python train.py --positions="learned" --init="normal" --init_std_down=0.0114 --dataset="wikipedia_en"
Each number is 500 + 25 x the weight over its row's rms, rounded and kept within 0 to 999. Layers, rows and columns count from 0. Numbers have three digits each. The size before them is the row's rms in percent of the matrix's.

# o: layer 5 attention output (transposed), 96x96, rms 0.072, rows 81-95, columns 0-95
# v: layer 5 attention value, 96x96, rms 0.081, rows 82-95, columns 0-95
# up: layer 5 MLP up, 256x96, rms 0.113, rows 0-54, columns 0-95
# down: layer 5 MLP down (transposed), 256x96, rms 0.0885, rows 0-53, columns 0-95
o81 082:536502483509502528488539512524459511489494475483475528480521497464493537549532533500490454537529534495533482498503454482530488459492524506504476544427510475531482482535490505518509490501486515500484485494499475479484517487539498489494487496544510477526442532499513441504455495493493494495
v82 093:509499470480471454489494478500545497519481522473555514483490511472493483506446496533500460472447525472536530551497488524477519488475529533490484499523462506495506528532452490491526508497524452457519512493532520489523510510519471503505510492491471478498533472537481486479466496483525511454
o82 095:456483514523520513522513512466467475494546491504502469516511553509498497486499524489501516517506499477503494489516501452502480526592492498515508526480513518513490509500503520457495495491531546505528460522507487556434476500491509454545483513472487536472498485457514513479492498521478465513
v83 098:503498512469522494461466540508470506518509515501501524447480501494511473508516523497456475540467525539499508464474502517549477532515501490488506499504551499529522516451513488564550509479519492488464475508493587506493487530472502506487514516511480507496475501470464527506471482508506510482
o83 092:494511488500502518566513438517502515480534488489508507522507495470499508518520511485528549504485522503518521517535507507471532460495494507533514474486516499493523460483516544442478468531526504521502505492517473487533451493514488504455496493526484498464492481513435496487508535421500492489
v84 087:496514540487490524530484526500479485493515474490485457503482488495471503528492517539474473457460495473494508523453491511496459537491477496494495489497469514487505498517470538473497471560474525542484507488527479483519506479448532524513548543504522473527512458547462490504502508504446504467
o84 086:542497469482482514477552475546468531485506537498511535465470478513492490488523480452486503485532534512532490462491440472478527496504512515495496521473503503502464517507506478518517541443505490501485494493522479480466510482535519477465472489528482497531477562503535522517463482513491486527
v85 094:474503493485532512501498483497477476490513492493461537515513478505512557478517475495492508563521506527483491469521508439492511514470513508476518480490532497490530473497530437495461486474533550502468497523473506511488505512530494481526501503541482497535499498446541538480504433484521497483
o85 094:508528520518476505523490507484534490508488460476536496524505518485487466489465503515537496493473484502475506541519515558557474468523480472498501458547515499537504485493492517539498473519489478458512550496468495477536506522462479496457504502475519487475462471514443503505510535505487521456
v86 095:517433494482463479505503460547487509545473526501524477482506492462482516482530461492463501526456510520560494511498490516487482514483469515549457513523546499499494473505473481523481516500555502520493558508520525522507495527487517495492484512483521492513513512530491490497499452499480507444
o86 087:448514527491479508520510498498507489517518527549499524528448516514498482502462478535488486461483504452485506489518538460472480511455501482545528526520498477492486504491497511507498468533483497475476480502505490540525483529483457519560495493510458522475486472501471540511466518481516497565
v87 086:499515506482520473518500485513486478527484462494483529561512493509500484474465515524456513556511526483517576485522516483476489473511461487470469495477469496498501528455537461484522520445504512488519504508446520477515491502496546486463513498547495514505519477504543480496509460495508495504
o87 076:503506498547485513503472551493511513460480536481520474451469497504511512473520528527515452496499466507480464504479508543553504503486531507509534506472518487502527497523474498522474528532476494479510539484490503469481518514505475465513498531505536501505507507497443530498568461442502507514
v88 084:501482531485502478482482507482481469558517517495505463487499492536495502541474506519548509500516445490435493507511485498508526504478529502496503498500503490489476507522517466490508415449477514503511512536484468527514480524478508476506518502519503451487523454502468512461507466504455495545
o88 072:525506480492498529505516484499498518469463486456483505511515496476480492476564523506473455516524508526514473493504437495513486487586519463473472556490506514535498481495480505537483545522538476500481480476493487478464538495512508499484479512534463494531481520520523473502481514509486520476
v89 092:516530498525521473490453488506472485479499542495550560475464527505527520506475537509513492501506513482471530441490529482487508487487501526484510486512491489506509511535471479491445510465527502526492463480483444481512506513516504536484506478498451505493426511521495502522492497491506515559
o89 087:469451515503474404511504534502505505534524466477478442505496515499497446518531497504529507507528501537470493536496519510514494476475475482489510507534511531477486480479537516488514493485473511491505487495476550524500528499537477476501501523515528499509547437476528492489528501474510499490
v90 085:466497518485505497479550513509508480485524490530490520506515492481428469544518486493504506453495530481495518461524459458483518488490500525507507513469518500467549521523485440532472506525529542503449552504486532510477512526507473494526493500507478520528500513441498523501512496464491502484
o90 084:505523512501530538541502496483518509489522460476503509523511489501525504496476473510554514527473488487474462516488532528530475479454487495530546469568504482537481461506491510534502462529485482465512520501500468466525504507472522471502463478473548479497488453531494521512470512499472494467
v91 082:513533489476490488496506496503525522467489518439507493474445544467518503465491518517429486493511503499487546461509513502503493485508486518463460502506485498519542549466537472488478466467519516505503522535498463504472488532437493489514509496491457502492552479519495524507526488509508529504
o91 078:508498527494510465522512540479516490528493502489482541542470485489527493530487493508508520524450484499506515514517536490492493519408490487496527487511502502488490495524523566516511544506498490473518491496498521507535489498496467453479435525527523518526477464482475470493498530447506470484
v92 089:501451487479530502495488500517497509445528507501493519493480494534491491479502507477531525508514468526535521487474528501517478505502490535538458592486494501520515516493467467479494473483534514464484510519521458545503492516542525512480480534532519526490515500519545452487509476523462522485
o92 079:489510533481470495506521458473515453576470514520511486515531544475540493497505489518468473488484510477483492521510471516513497504516503498477544471523465538537515495485465511504509498524530511496492506505495491503512504529501487440524497473490500496515491451489426505495540559525461504509
v93 103:498536503463514457533542446532512520509473544509516505495502511475501505486490541494447463485488496470502496530521519487542519463505480499509514497532446524495462507521507525524515491499515491473515539505518471518505537477529515488483507504515489491493464489525445478484457475508571525491
o93 098:517464538525457502503500556423479479508507461477477470484489517515523506521495511491496559510500492478532535499519511483497487480532511524507503498427511498495481496508514511448523492522476507517524484504494493536471484531502506475554489521507508461511525551472507483540496485462498473509
v94 094:490497477524550491502527489463522509553504498515501510489480483520489507515490466505564496450472513474483492494518503525544474520505481520503539503504461524506445437505494497516494529566464483517497497482459481506493485479543532514480520499504505489512499533524486481535451530496529524514
o94 093:472497520549472522506486488512448515524543492514489460466498475499492467464498546518470515503571501497520498508449489487476517472476519490515495497496511496477470532492502497501518495451468485538517496539495530550500477461495520520561510500488503481470533521497546503512533465495476494496
v95 085:478495514458519481490562502489492528512533498472465511499509478496492513455485511474490518543519510547496532546447470506496488476528469466516462457520533526505484532483487502518498486455481472451486491499507545505521519486458480535513499475485495496482532519520533538490493484530541495507
o95 076:531536482547481489460432509509517488514505497511470526494460486503547535528480496516505476465490508460489476475529532498492497500477547491477504514510483477490494494560542509508481497521495532510491497479541494495532473477492478518519538482516512478488498530491463449488495500425525511486
up0 106:488509490487495490451544475485508516505458480493547508517502432454516442518529517499476504516504500492480478521473500533486443536496501552497498521471510473524481535492441528515521469490500526503500523508486528526507515539482504493522520504515481492516492538511509464551493451496510481493
down0 100:483549488515482498521504534507490496489483486489509500516538470467553507512500505508448518486476518461502473520496550509502533526493484514479463455531507498527464519474482512485508491452493488504493502479517477465498509424486551481518538453504530493481526521505485534518506543500518548491
up1 091:496474501527493490529499501524489529475508431484486504494467474500535479457547479510481504540461543535468533524580506536505511531491471483510491488487527511497490518496525486539542498482523462503515503527499533513493489519459505485527486496503493479506564522466509502525496482472510477495
down1 098:529497516480498530504478520517548505531483492512475498509507490554477490505444508507548504502506482481487502491483531476501496475450483493520503484540471463500509462476471522437483519553523552529517506501542484488480508473525510503497427477513475492490496481518463535528525504476505513517
up2 121:508534462479513498500467492517509513503520492497488511483481495463512519542531506555439484489476529508486558544480493507470545478496520522523532497508562501476512488474475479536464516492480480511487496475496454513477549510500482475530501531513489453476516492492491488493494458501534473543
down2 117:544527535491541516502489484501453499519489520484499476501523514476476459459474508466497498548500561516501476498490506472508525517463532516466500494504499498530493422489490503484546459496499543498508501525460515509514535524516482503543460490500510477497469523494510491493517508499526516432
up3 108:567469468482527485484529490487529510498498462510475520530445498516546487500482467515520493540474494489505532496492455514524463440513493504505526544495506517459463503453492460483518525525491459481489481491527545544476536489510520493504507503521489505491511501501468496498547469505513483495
down3 109:474496519464522495507527534489522526511498466565531502515486473525530522520490498517478530478501462512513476465472494526527514487449509513465482502518502512490456479505511551465498508489500468488480509536532513473473475514517500549496508481474509513508485499496549549465534495455467464463
up4 084:478501500529504515509505540475500471490476503451476517526523470523506431490527527515447477499484497533500516485484481495483473558507480514473467491482526515509540553469458499486501492566503471489504553507511526494496514530498506518492498497497458487521508563494528511506517466476509492521
down4 083:494479466493525543469496511516512501493508527494476528552498493476522554488488523506487474494501482430494513539507515485492512496490511478543527491513458433485462472532530547484482523471496492498526531532494491515492538507521497505522498518458494468494497466506431501531492512524490474483
up5 072:516530490530481474559488505511521588480470479474477521510491487501481478479512502493485506513517460497534519451524497535485481478488499476536467537512518503484519515458481550556505492517514476496497504455472526516468492484538506463486504521503527514535484511502554502500507482471491479504
down5 099:546531531517528528478472494540522471482527492524548500493491475488510535499515504517499511509512488482511502498538499533478480485483485456530548506496499476492482517493509540482472547477514549450507507489464460528487518505507469487452485514450491474479525483509486489520482499527442515447
up6 076:480463505529486494505544524491506527498510485443515497501511459490479445518496514496492552489493474517518541545485510512464545543514491550491509461487525496503451504462522492436476465502498500496517508509503522469516492536527506503529483517495532495519523547512507470506489489507496450533
down6 092:466504505487516532505460501517489472508512503503507449514512494469517548550518486474520521509533488496509502542505487499519548464513511454525503525484482452466509482541533487488486545494513501473513505524487465537451517479500505486485489501445501471439505510499490485542497528518476535462
up7 094:514527449487528499528488459514545514492519490513489551501490521468519507515467523535522439512486507491494532520533485498489512478498539542477519487481498491441474521525497425485494498502534472487472492503500507489458496517489482442510537488503491496514514497491495491463541502475522502549
down7 091:469466541513501478502481472437504493521567502558457512460523508502499486490504526487484549485521525516515483510475500510531479476487508495458521498503469514491508524483462555503506528521526500518480495525509484524496544517489509493496497489530522517460473444480498489452513452485507502474
up8 094:475549503464545512500552549535465529505491516473476515514477452489508477483503521515505493481491488515520495517503494519533494510535529531493550474512537526511474495466474466534473484529468474478495463496522499458481496467502488518542457499510477470509474497491465489527490468518529471535
down8 095:504503526498490501482474511536536474538498498502528515515495512478526528512511484522512482471544532453502475495532513464515496490496510488547500532445529462534480540471501484491470509545488529499478511443496431465494504486482480525469502523479501461461519483499556520491505472512488508506
up9 096:540519466477504527473514486516527487522507495525503447526520465524539481474526474461465504444482494501515492557525460523527472459487537511473504459476567535494503512516507505518459511488509473507504515467484521500544525515492494518532480499489491474506503511513536489529487483472526479487
down9 097:459490468497464504518527545489494502498506479482526465524507509530484530491463509489488494453460520475488529518557529522465513472468521524540480512517519490512477527499501516451521469505506547524512457484506507452482461487530496518533524534480540496476496497536498502440477499493517503499
up10 102:529469502463498438502499540527531519493494526492488545496469492535546474480535491507501476501509486519451552519519474532533513495528452483490532516450535520525493498469523487514485461497498479504501508476510496516478488491561484494539504501511479500516506548452471518510522523499492525481
down10 104:495484477453486478545453506502555490501465497490493511512567520503471476507512501511488492524507472473467536540489509506510457512465485517526459508519499526456513489515520488505476471531517489524502480535521494508508473490501553450510489493503506542490450521452464531506481506534515499477
up11 072:499484451536526500507501477518480526501472516495498527532533498490491530481491506542433446484521503485520523463492479473474456524511496524503509489445522520487482534547499501482482496483500513547511518491528502495533518511496466535508503464518442510495501521447507452488488457506509478523
down11 083:477497525508527520506472496526490467484527476506496448503474491494521550492497482511519535524516512488492498482500490464517537524535531457532532561475492498463482461521520509474499523475496518465563479508513478533480520494506461478499476530463485518454527481499492491469462522526465523480
up12 114:482508490487465453465528531510514500451507510454521504486474458529502457520545520515491467482491470519461484493545486518541505490474518486540518479495525504489513511484481468540467511508542499484513507521533538510472500478505485498487527517485498500492519577455472514518510470485480504539
down12 117:493517518514514516490458488522494514497475517534517527475529523467510518522510474518463507496508497512559489523541489524459495515450521544479469509484492525474524501465507488480481494451494502530543473486508495433518531488476477433506504496518497488449499488487491527530517546487479489530
up13 084:470499496480496470493497549497520525524488478498478509456465480493535490497453521489465533485514537513483573521476516517497472476480545504509538517520488522478508551543488496496537501454486478513474499493452480499489511505473455490539519493570512528479487516493485473488483489488496499516
down13 087:511508496504497498496479473539525484516548512532510467543486532512466510521505478478540530536512477465530480521503488499517496490476514451499518496446505469465469452501485496516476504494519550477472528479538457547477519525497491511508497517476479499461473508517484492533508498559453510519
up14 106:504541467515524471470474457501528490443491475511473569497484484526535493501509539513504501466514515491500506528491501550518502513493509529549487454460527507554515483518542466452488455477483492481513460481498501482492529497492500458525509515530475502511506532538514488499505493509520488511
down14 102:478539542470536489484431500497520501491506522487495493470484483497495468470516509466495538456493508525524572491523547516500504530482496499483477458454532467515436518498517500506499529522481475475506501521527440505530531505499524510514537490509490503485522484471509515473473505518498502528
up15 102:505444478432499531530529492510513521502482479473529493508505491527508492526514501514519497495490480553478488502500490526504499488517545492555553458490493530470498483495489516506462450533467491438484552467526484494527509522498478468482528529481504491519507496486461449508511517493483508497
down15 094:509495479497497454515505514530455478484483498458497465482479508491489513533496522490497559499552481499490519526496466483493503509488500476505506543512501493473481503490491497493479516493457523509521496526487507552471491498517546481491475527461531435533543479512588506475498487522507512542
up16 111:498483492493525525498472494515508515520454474473455462504504498490534464516537571512529472538501519480479483531495506510500478500475528513479513511489524507504524519497503496503511477502515502454492490428498503522478487511497483474508530513529480488472545550470489460580514533485526513503
down16 108:503527544487450513473478541463538522516506476524499485483534503491495511499461485537526511504504522502486488484498506501522504491509509482486530465531473501527454499534508493487531491520524501482506505451532531518569525465494497478540444454469522517525538489480479516486495481462497488452
up17 092:519476519475496471465474532562496498535499503485529498468462480531509509474492555530490507525476503491521493498507446503502451496512544477502499496487477542476491456497510513529502466536516492509469546500484555490494535506504506449537492540495493450500475471489474464514508497515504488491
down17 109:455510520500523439518489525468542466511547511504524465483504468503518439498500545498490513517516485483514485521527526491504545469477466485508507491497470503502527465521538549500524545481463478507516481466533505501520530508492452488490499496509476515476491476517467521477467491523511552509
up18 107:517469488520481471463502484539545514491517470473496533490470479493495511534494496495496479547503534509513470512521465468496501526526551505526513502505474514536559498496479513460482500500419470457479531488528503516492519497505508500509493499542503486493489522479467529521535460472504489555
down18 098:503455492499529496505548488494477479488471464500545471539521523507518481497519473480509526457467499507503519461505543493505504506527501496493464487550521540531525502497480536453505511500498497496528556484479505518488514447467466516473517532452469515461539475510511536477510489476486516519
up19 093:548457467510484496460504505502498480421477503486465518506450479504470495465532505527514537505486511549492448502545513542510442514506479484528500540489468514520481495501511508491529483506537487495479547513516504479492510497481493469527501534514499459505485522488509471493521480507480458488
down19 099:504470511534518510493531476442506519501529469499484520481510478474495515521488437493495473457538515506494480475511513473531501527510553495473485479474475516447522507526484497534470494511492495483504540496495526498531516545543453458529526512464482505528473485514530513525488547495468513482
up20 080:490524459514506501450515453536480517507525488521500533511456514542502495447516466526496490479473504515477485501482516532489532511526489521498503474472504547513514532487520471484521469493498499518510504486507498520475519540475542457465446480530474487517503520451490461480489478532521483553
down20 095:482560478536519478507502513512482472535526484489540482537503505505502527484487489501496484458482498498513476530511517492502509510475476496529498482522513481505507439536513517502490528511487526533524497512504480485523536489466485521453530468482519524453551442497491537477480486543441480462
up21 109:494507496490493485485556469489491515498465487473502513489466500500549460565480512505450563508548521524504482493478499525435507501484494521511538515492488498528511488513483471543486492491489487522518505472514452514511500532509493505517505509507474480500507504486515499552530459494567465526
down21 106:460499468495543509541472470447510478479517522516465491502521505503499459488514477520501483519483514488463432520498518513491511516533512485475467490540504501494543497499521536501518495462507450499497526459498497522515445479552520512490518497510524490471471495474480509532506546554505510528
up22 093:507488511440526531490484488518495489542464512486498517509489479494586512526498486545515488518546526519463514510495496552451492471491518482499528522485503514479483503497509535451460456512466503513507471473509494518475501505474532507494525492539497447498479517502469517469510504463511465497
down22 099:465545534506525505539488495508447509451519467502547475527523511505461454478426523525529504551484522466489493464471522495490484538535483528484480493497513501452499515498499502520492492529498526497507500481476508485527503508538502451513515476494516529468516475499528498486488508495536518469
up23 095:483465505509510505478523519503531467500463528524483540481512487481469476484507515482527480545521527558509475495518484498465509517484533488492509490478514515483480558510463478476472450522515493449513497520525575517452522539491497507493504482528469499486498504475544498536508481499468499533
down23 091:446503524529490482533511541491471472490512527519491451486494502507471485482504541511511503470510474482522470464519506516512497484465452506526522515536491478459494531487497504498469484486468542524474500524504528531532486539518460515472477511493498500550498488462502526462457493528548548507
up24 110:529456489502462464527550511523487515450468477464487553483486490504477506517524506526491524486477503497465503507534489517497475464491482506512514484503494529491497522485501507511515496520541459515524460512508577564479531506533536494523456515485483507511514496475472510552473503498488478516
down24 109:486527513476489497514448481506512519477499496521506461502498473493441487520485525510501485511539519516484450480458498467556517531502526476538522479491517488489496453486558489536487492479535501537505556495480533448497516493497514534510479477468507528535471516489514515463482523475493528503
up25 109:542518473489532463504509521530487525470490502492515494482461526523532538497501476549451487481457499512529567518489458526463540496477539510504525491487512521453506494477528452512468524485488478483508533484518466489494520496487467473521483525473516491518488485505520502459529480492517473534
down25 108:477490486477487472511522521502486465499473505488466498511504506500505483445493514495470495533513475471491515495508514476500548524494485519491491510519500540482538497535446581511510462495450519510527502530489494484507505519490498455459492490563507505443534493550478518499529544507514481512
up26 102:553513486472494490498542497518489514524435530458532521512475494507517509526474485495507514527490475501504491510477479535415455458493530501496489504467509541508531477540507507488504513475477453493506491515522494531500543522457490497500532538487482495547508456486514497515516516479497470503
down26 109:461522484538497492520505481527495512537485498547534484538479516521485452469459543478489508486526431479470506522500519483469513480475494499478482514490504502496521484493503545504518586511461449488507521503528509466489504495522503529503509480491555543513494478502470500517501481500514527506
up27 100:528503462469535478481498519473526509521484466486491498500491472466498456512498503520460467551522528511502520517473503503433487484533501504504521540468535525510491454491538523485487508469491514509468540514528519511535524532534499513518517498479491492473492534508441472505502494478527471557
down27 088:518466515508471521486493450480486534498533496471490515464536541507490504532545483503466472504523542497508484538526530511530493504517464483550477485454486492525518533549506520504496469511484464472463510508492469467458500471476515471453488495490518516507494528482484498524502541482495553507
up28 106:496519492520496519504518504451516484464451504441519501519499505455520509547507525509469502488520526518493507499505538464504475503484494528489475497509542488507492518494546462573445520501487481463532475471519536534464513512428493490488532500533486496523518508517505516524485492493499519504
down28 094:479488492481491488504501528527524526565491481502524508531525493510499515477537513487529470487489500519508497542486485470536535498507480496483486527472453473532544473485476510500462505524509533503451532488482467482480493550495532436539524515492518504466494523489484460446479478481487527513
up29 085:477487501478518495486517470517511474512504491493464498533487482524519476498523502488486522523478514534450519479500476545450498489475550535510495469462531492460492512502465505502506464511494540513495504547523534452461498477453503473550459545494490508541528502499527486506505505463548486507
down29 087:461528547533473502509484502482505507469503513493504489479524507544470508487529491475513456522506496515496477479463494505491493476507506483479503511507459491525499460516559485501495552541608515517513486500525523505460495501501498481495498472446508507460482523524509515493506472523463485469
up30 087:501485492438498516487507451516457510442475508495494513530504515504528481533505471498461505492484504481543493505524448473489553489469489537468509454473497497497499500480542501509475496490498492486513524468522547461509508543466522513514501475475516501547495514515529533494475508493539485552
down30 087:521512526526526455490456519488553500502514542458496460497522499506485516472501498490527505513519501465499471537503480525488459530555486449495524513519491521469547492522506487517510480499511494498538514508496488503508466463538482490537502515513475515463486467441466476502524474499521450471
up31 102:522475520482518520487483482499526495444488485534515562484495472509500504508517500521496510535490476479506496497469478495504524456488510515477516545494491546458521518482494476490462507529522518448497475489504573523478521511531465525487536502497438494544483509559501492482533508476495510505
down31 101:467486493455507460520550531536460518480498521517530486516501472531478519493480468494558460473504482489488516540519521510521471521500454507507467499516492468465465486515555537495518460535492477511515503470501529493518444502478478508496503471495469505483512527502495514527539544511486502525
up32 120:520549465512515462492545493523520497468509490503501510498498511456496514521502530499488525500500526510504472514503491495441530485513562469459493507497563520510522517514472500504470493507509480461480491487507493482490519514502442495551481521477483511499445508480526473537467461493539492553
down32 108:534502474499493490502471550490527503544483466564536513512496468556578464474537444514509532520476483463515517505489512460527478531526485455502501498510529501485478522477485479505540497498502480490497526482487486515497463492501514463494518525502483489506493494504453500532512479482482501477
up33 087:507485524506555461474526519535500532458524517494500504461486494449476485492516548496483527503524528515505523516497508473518495493504498550515520511482542501492479551484489498531515451493531508489482519434512518470495506489532491483532463510469484502460517524459478464511509450500511521531
down33 097:482563464472463493543478500455523502510522526523556486490481482492497542537530510483470502518486495513485466497516510508468513493505495486555521482503502521463512521544555471484484495482464489480513531545478548523492492508480456506485483497503492505526477489513475494534456511507515468466
up34 123:511537489488498469473528472521508487515483498482471493504475483537510504504513514508514497510520500525435503484540473518475479494503521563486485461450515518491501519417513472526458513482494490492477524490482526484498525494482494450509530481544539517510545507501525487534502515486509482557
down34 121:511481531491492491504536514535521497532521485483536466541476448495470483521550494489474498455508543513512529439520465520480458499479514536504487502481488501512461480445518508517515524474496477506558532519479547491493478486517486474503470480513532529539505455481514506506509507489496509486
up35 093:521501497528497477478510539504552498564482536460493510441482498447463522509487526507510495499503493543517520499481491483507530511497498474536496463523555496541509508483502467504496482485486459458512496491495499535477520526500478501504522515526441489477487505513527444486525540502475486532
down35 107:470501496500493475486467538490468487475525542524442525470517486554538450511523512484547495500526460469529493539516515499473517480505505508493533513528498534485491481509482512480532507537443540483500532506539468487526465516473483480498480484474503525518488453496513535508486511524507478481
up36 120:533486457515500510503493509548518506490434508527521549469516525421502500525495509522481548518497521480467489508511493504486510499492496527519523473498522500460498526504526514537524522425481536470490483493489492495480503526553462463514521495506501487506485499453493485506485477481502457512
down36 107:422514532520497512527483497537518494501474512534501498518475494517505445488534489541512502504507483482444443551485497480503520477565458523476505477500445523509491497490514505514553460487465487480498531473527530482476480504522498530528477503490504501506529492501490506504482503509517496469
up37 085:504507474514453429524489473524516495476498491496496492486505483534502501474514474525500490480493479505552474498535491508464538483502503529518458488498558502505500527505493528517508485453536483529514553527503545490546512523444509487489485510531484490506554538504497525490523469465514474482
down37 082:479512542518510514505483480512505497506536498537516491480501487459480549491525466508518473513525523498458463541534547509516523507485506466544532514483489448481468499505515501479501478488502537484549483505485549502481511535522478459497478520494465472440513493475483462508461526515465509510
up38 076:499508471443545512446507517497464487509502549499495493534514529469497443477517505482492512444496525544498492486505503505532497517495549482495547491510529504515488507471486452522515481531450492465501475482528481519447492455548501481503498489510488482498494503480502508499489450517506535514
down38 096:540540504489511553505475514542533531515527509537499473462492513481484547513507498476539493481494528468482480533512510482503484495496506480515519474488489493507490494497523446464447551511490491479498524529484472494501581512467492493535493524470488490476512457516509460500472499523469489472
up39 098:523494478483538487499535492536498490528485503468532484454478480488490513440539550516487505483428484488517522506503502511501493518479509471549520501524472573489466516476505506518464511480546489484534496455505496529529541515506508521506477525505498494521457510498524475526506461503481500500
down39 100:491466469573539506496488497501491501483482520533495535511542510492491497548525481452475516551487483489465534485511515493502541481467470504460443458498481515477487521522470508520484508539504515473485481492487498536524476505511484502499522481476531541529481490482460492477524457515497535509
up40 111:524527511445498503456508494516512509519494490466499534482476488479485470487482516511493496526498494487528488501515462475520467459481510488477537452482537526481558551516488514495515470564489446530539482515488540491511536482524537507509519512503443465507496510464501494514465512508506514514
down40 099:496471526471445527555497489523481482541478532484493515490463479472481499433502526490531483488514473483513483484508513512532480541474484517523488528490512543456538506485522483505481517461511509527495533469517454487487488484513513529536463540513500486508531451524517502482494525482525470492
up41 104:503482507476492462500491473487521508447476487465518532538452494486510500510538518557506493507488494524462497548525488516503517503528476513464518509455503509493497503478500496481456468516503504478510500462480542512524512477489508486505518517503487509576489500431561523542515523513517523500
down41 093:454507554532524499481518467492483525512521500493500528497516535476509485510567507513489504500499464473492522490427481496476468480543467518493539567477521520510512501520484505531484517463472486495504503509520479482475517505470530494491485484465487521486515472500532489474534510534448461488
up42 099:523485490485515465499516444487488509485509486475487493451489534520501445503521505503462499518456510494472503511534500527473493487487497521487492486499496496520520484495505484501487443522532547526461500501523518521477523509533491518535530533481459477557519527444514498509533476461494469561
down42 101:470474538483473511492502506491466504503511483455514507477504510480497540501515523453505503492470547515515474486540486539541476505578496528482539494564509493519511509485509450491489481505501506554456494497491475507476511478498511531466544493477503501501526508441533494536494501502479485491
up43 105:491523497485468498516507495490525495487491456494511536493501504504495509563553459504439496502538558524495517496491485501500453503465474563482503467471566502504492519528529506505496478537492479455531462465485495493456490508490507475473515489487463491476515526513520491485504494497503456507
down43 101:480515503518491497499479490520528550490517514454527436529486516508483483497501494537532488508475451576504466482499470512479524494482511498541479515491465463503504484488508484506493490525549515532488501498486470477536468497493497502483483489495474466531467484551503531490473507508563538516
up44 093:509525487481475518457493489523499514519509488431500502506472481535501487459533503538498510530488509517450498523470469540463450481492511475541493509487480515490504567497529527465492463511535510493487526476485556518483492500502510514503497493485494472497438528489512513450479457501506492508
down44 086:449516481561513451486518496531499456478492501562532481481548493489478525514517502493540528464519463482543480493562512463492523511472490514484496498452518498525488501506512479523493477493460482484494526483464503519534446514513466524484471495512485511493501496515532494525525513497490524514
up45 103:522475480456528517486467501488556528486501474486492507524513528496508475527554509504493547483486513505507481538487490493489496497495507501508557525506548513503486543465511455539453476459458501487460500489548482503494513492479500502499520525491487461546510487537499493485491440483504468536
down45 091:552527507513461485487478519520469506545504504494522490473477479499489493486490531480515499512501562486495528487476534501478507478539454484464496493523468524506490480524521502549510512483510522475452543515497519520556497518508506503491522476465506523520448489449524481467540492470466521470
up46 085:539489500499493489506546506479482508512479454487529527538516494508499476469499511499536531521514483507462461498498491507464493549497504540495533520498518542454496553458523466511519474505484498482516482480542549509477517512537512508487498431478472495548477510511458497509518480520490476533
down46 089:533501488507493515537476510523489486569515519484511464504486489452542534531508514489473490550477520518499516520514484471516468464513555471491467486497496521519469535508495517491514498463494484506468508505508473518559490494519497475502453537506503528477528468506556490474454487496495501458
up47 095:474497446467488510488499539478501541500494480480529538510513507492467445479507520481428489508487474498526483542514495535514491525478481499510480486482541501503543567485539519488479521495501472465504464523524489514485495518472520472506530477500513471540512549510491493528504509469485486540
down47 079:488521487501508508487499514504500484510532501477584487485469489515509490526447486456517529475542516541496495509518538563530480507508522466514480496490478500502494499511468470490461463530490511530485507517517478459513474511450509488491458497474498442484488530527504520526503552511512519475
up48 105:516475512462496505488517511515496468471510506467525494492478504505495454498524503504479493551500499503504476489554475519524537509506520478480530493474523556451456500463501524506514544500500505448481514512517560524481499494493502510572499466501493499540519509453518454510498470477489535514
down48 116:510481474467477490562507478457452492521508518482491491463500539512524512491484565474496506504532488487484496489521516463482494493490512494531525456563515534480535473511532502464498543469511514472522470514511508520469476455472478496511477492482527528499528507504473540495488525483491462525
up49 122:480480507505520494488524452516513498500496470473498530513487506495485480477562503541497477511493531529485485512487445498490488478512532494484504521472521500487487527496505483504459464522529484489495503482525529504482473520502504527515539513490471467534482549493542473477521478476557430570
down49 118:388453510502502494480552510538471500494497463534513459499497529536465499516505467544491510490520492532508463499489515498499508496559508521484512474519518509512504490502508478523475478501487518518500486490493513481491432508552492524507515484480488495542475534507522505490523489499518488484
up50 121:505475477495512511517509526499524506484497502481533521522486485461474429534536534504512474525512492503492494498513516467474505528528517502535537470461478521493468516485495464563512469482523496475481469489479483537481505535515497515527510555509461491529521469479465459522498481447485533496
down50 116:502472529497486531523551504518483508509463514500505463480515513537555493468484480493489508439522489500508517485491515527444503497510494501516529487491507538513488497548547533460477484492488497446503510502487512489441529502468546447481463507519493546474500492507497510470533510500524467497
up51 105:511478494533495470498500457476513491487461451491455474518443493536513519513509505505486499528487539537474442495493506551493475525494541489496536554480550537496479495524503472504505498509475502435521491466535481477500507482489520500531521521498508458497495518526504490491551492506499480512
down51 094:498485500498510492490457519469454487537494503498553504527488498532474514518524494494501511476494489506464488495462534502551478483512513495498450462470497494464509490500487504514458516471488567474518512500510498546499470510519514513538539501561495460551492556515460480486485498479503479480
up52 094:508509499506486460472491511530512472535462508523525469465505479528548473482508508497489506541476499521503496500517502489490480433461493546482515515480471501487500501517463534503481498541507480512493489489490544537461510561488497526519504478499433483481512540472515481490561522487479527490
down52 093:498464550468510487536487505530501491482538528523497495515488549461510525490482489524529464510498469476536510489475471490496523529530499484503483486488511488471485475518525498515475506567543468475516551468458477497504488474523537461546507480548459493485521485515502495531458486505495493518
up53 099:494500497475473513435537529529529480457476493454549472475475499459535442466511519514490487512505487491455493531467486542487512513512501495491518493495536491525489524518494471505482477491539480501533523499476520466512498513522481548552475474517505487550498551505525490503510488517491499513
down53 095:511502492494509530522468520510525503525497512501520473476485503475444506505534528522495464450522512492483454535488502463551514452495528488528492455547493504480462485508521539466537514506485494536479536503556495501514482467478528484527512498464500493509463549489501480501507521465469504529
up54 088:522498474506483475467519572487512506518521493495504530476504494491500466496537487557452501497503497510437485495504491484507472506495487461469511518515505508502517523481436461530519520502563518503509517482529463519438523498503473499503511540506473507509494510440498453537491504496512494511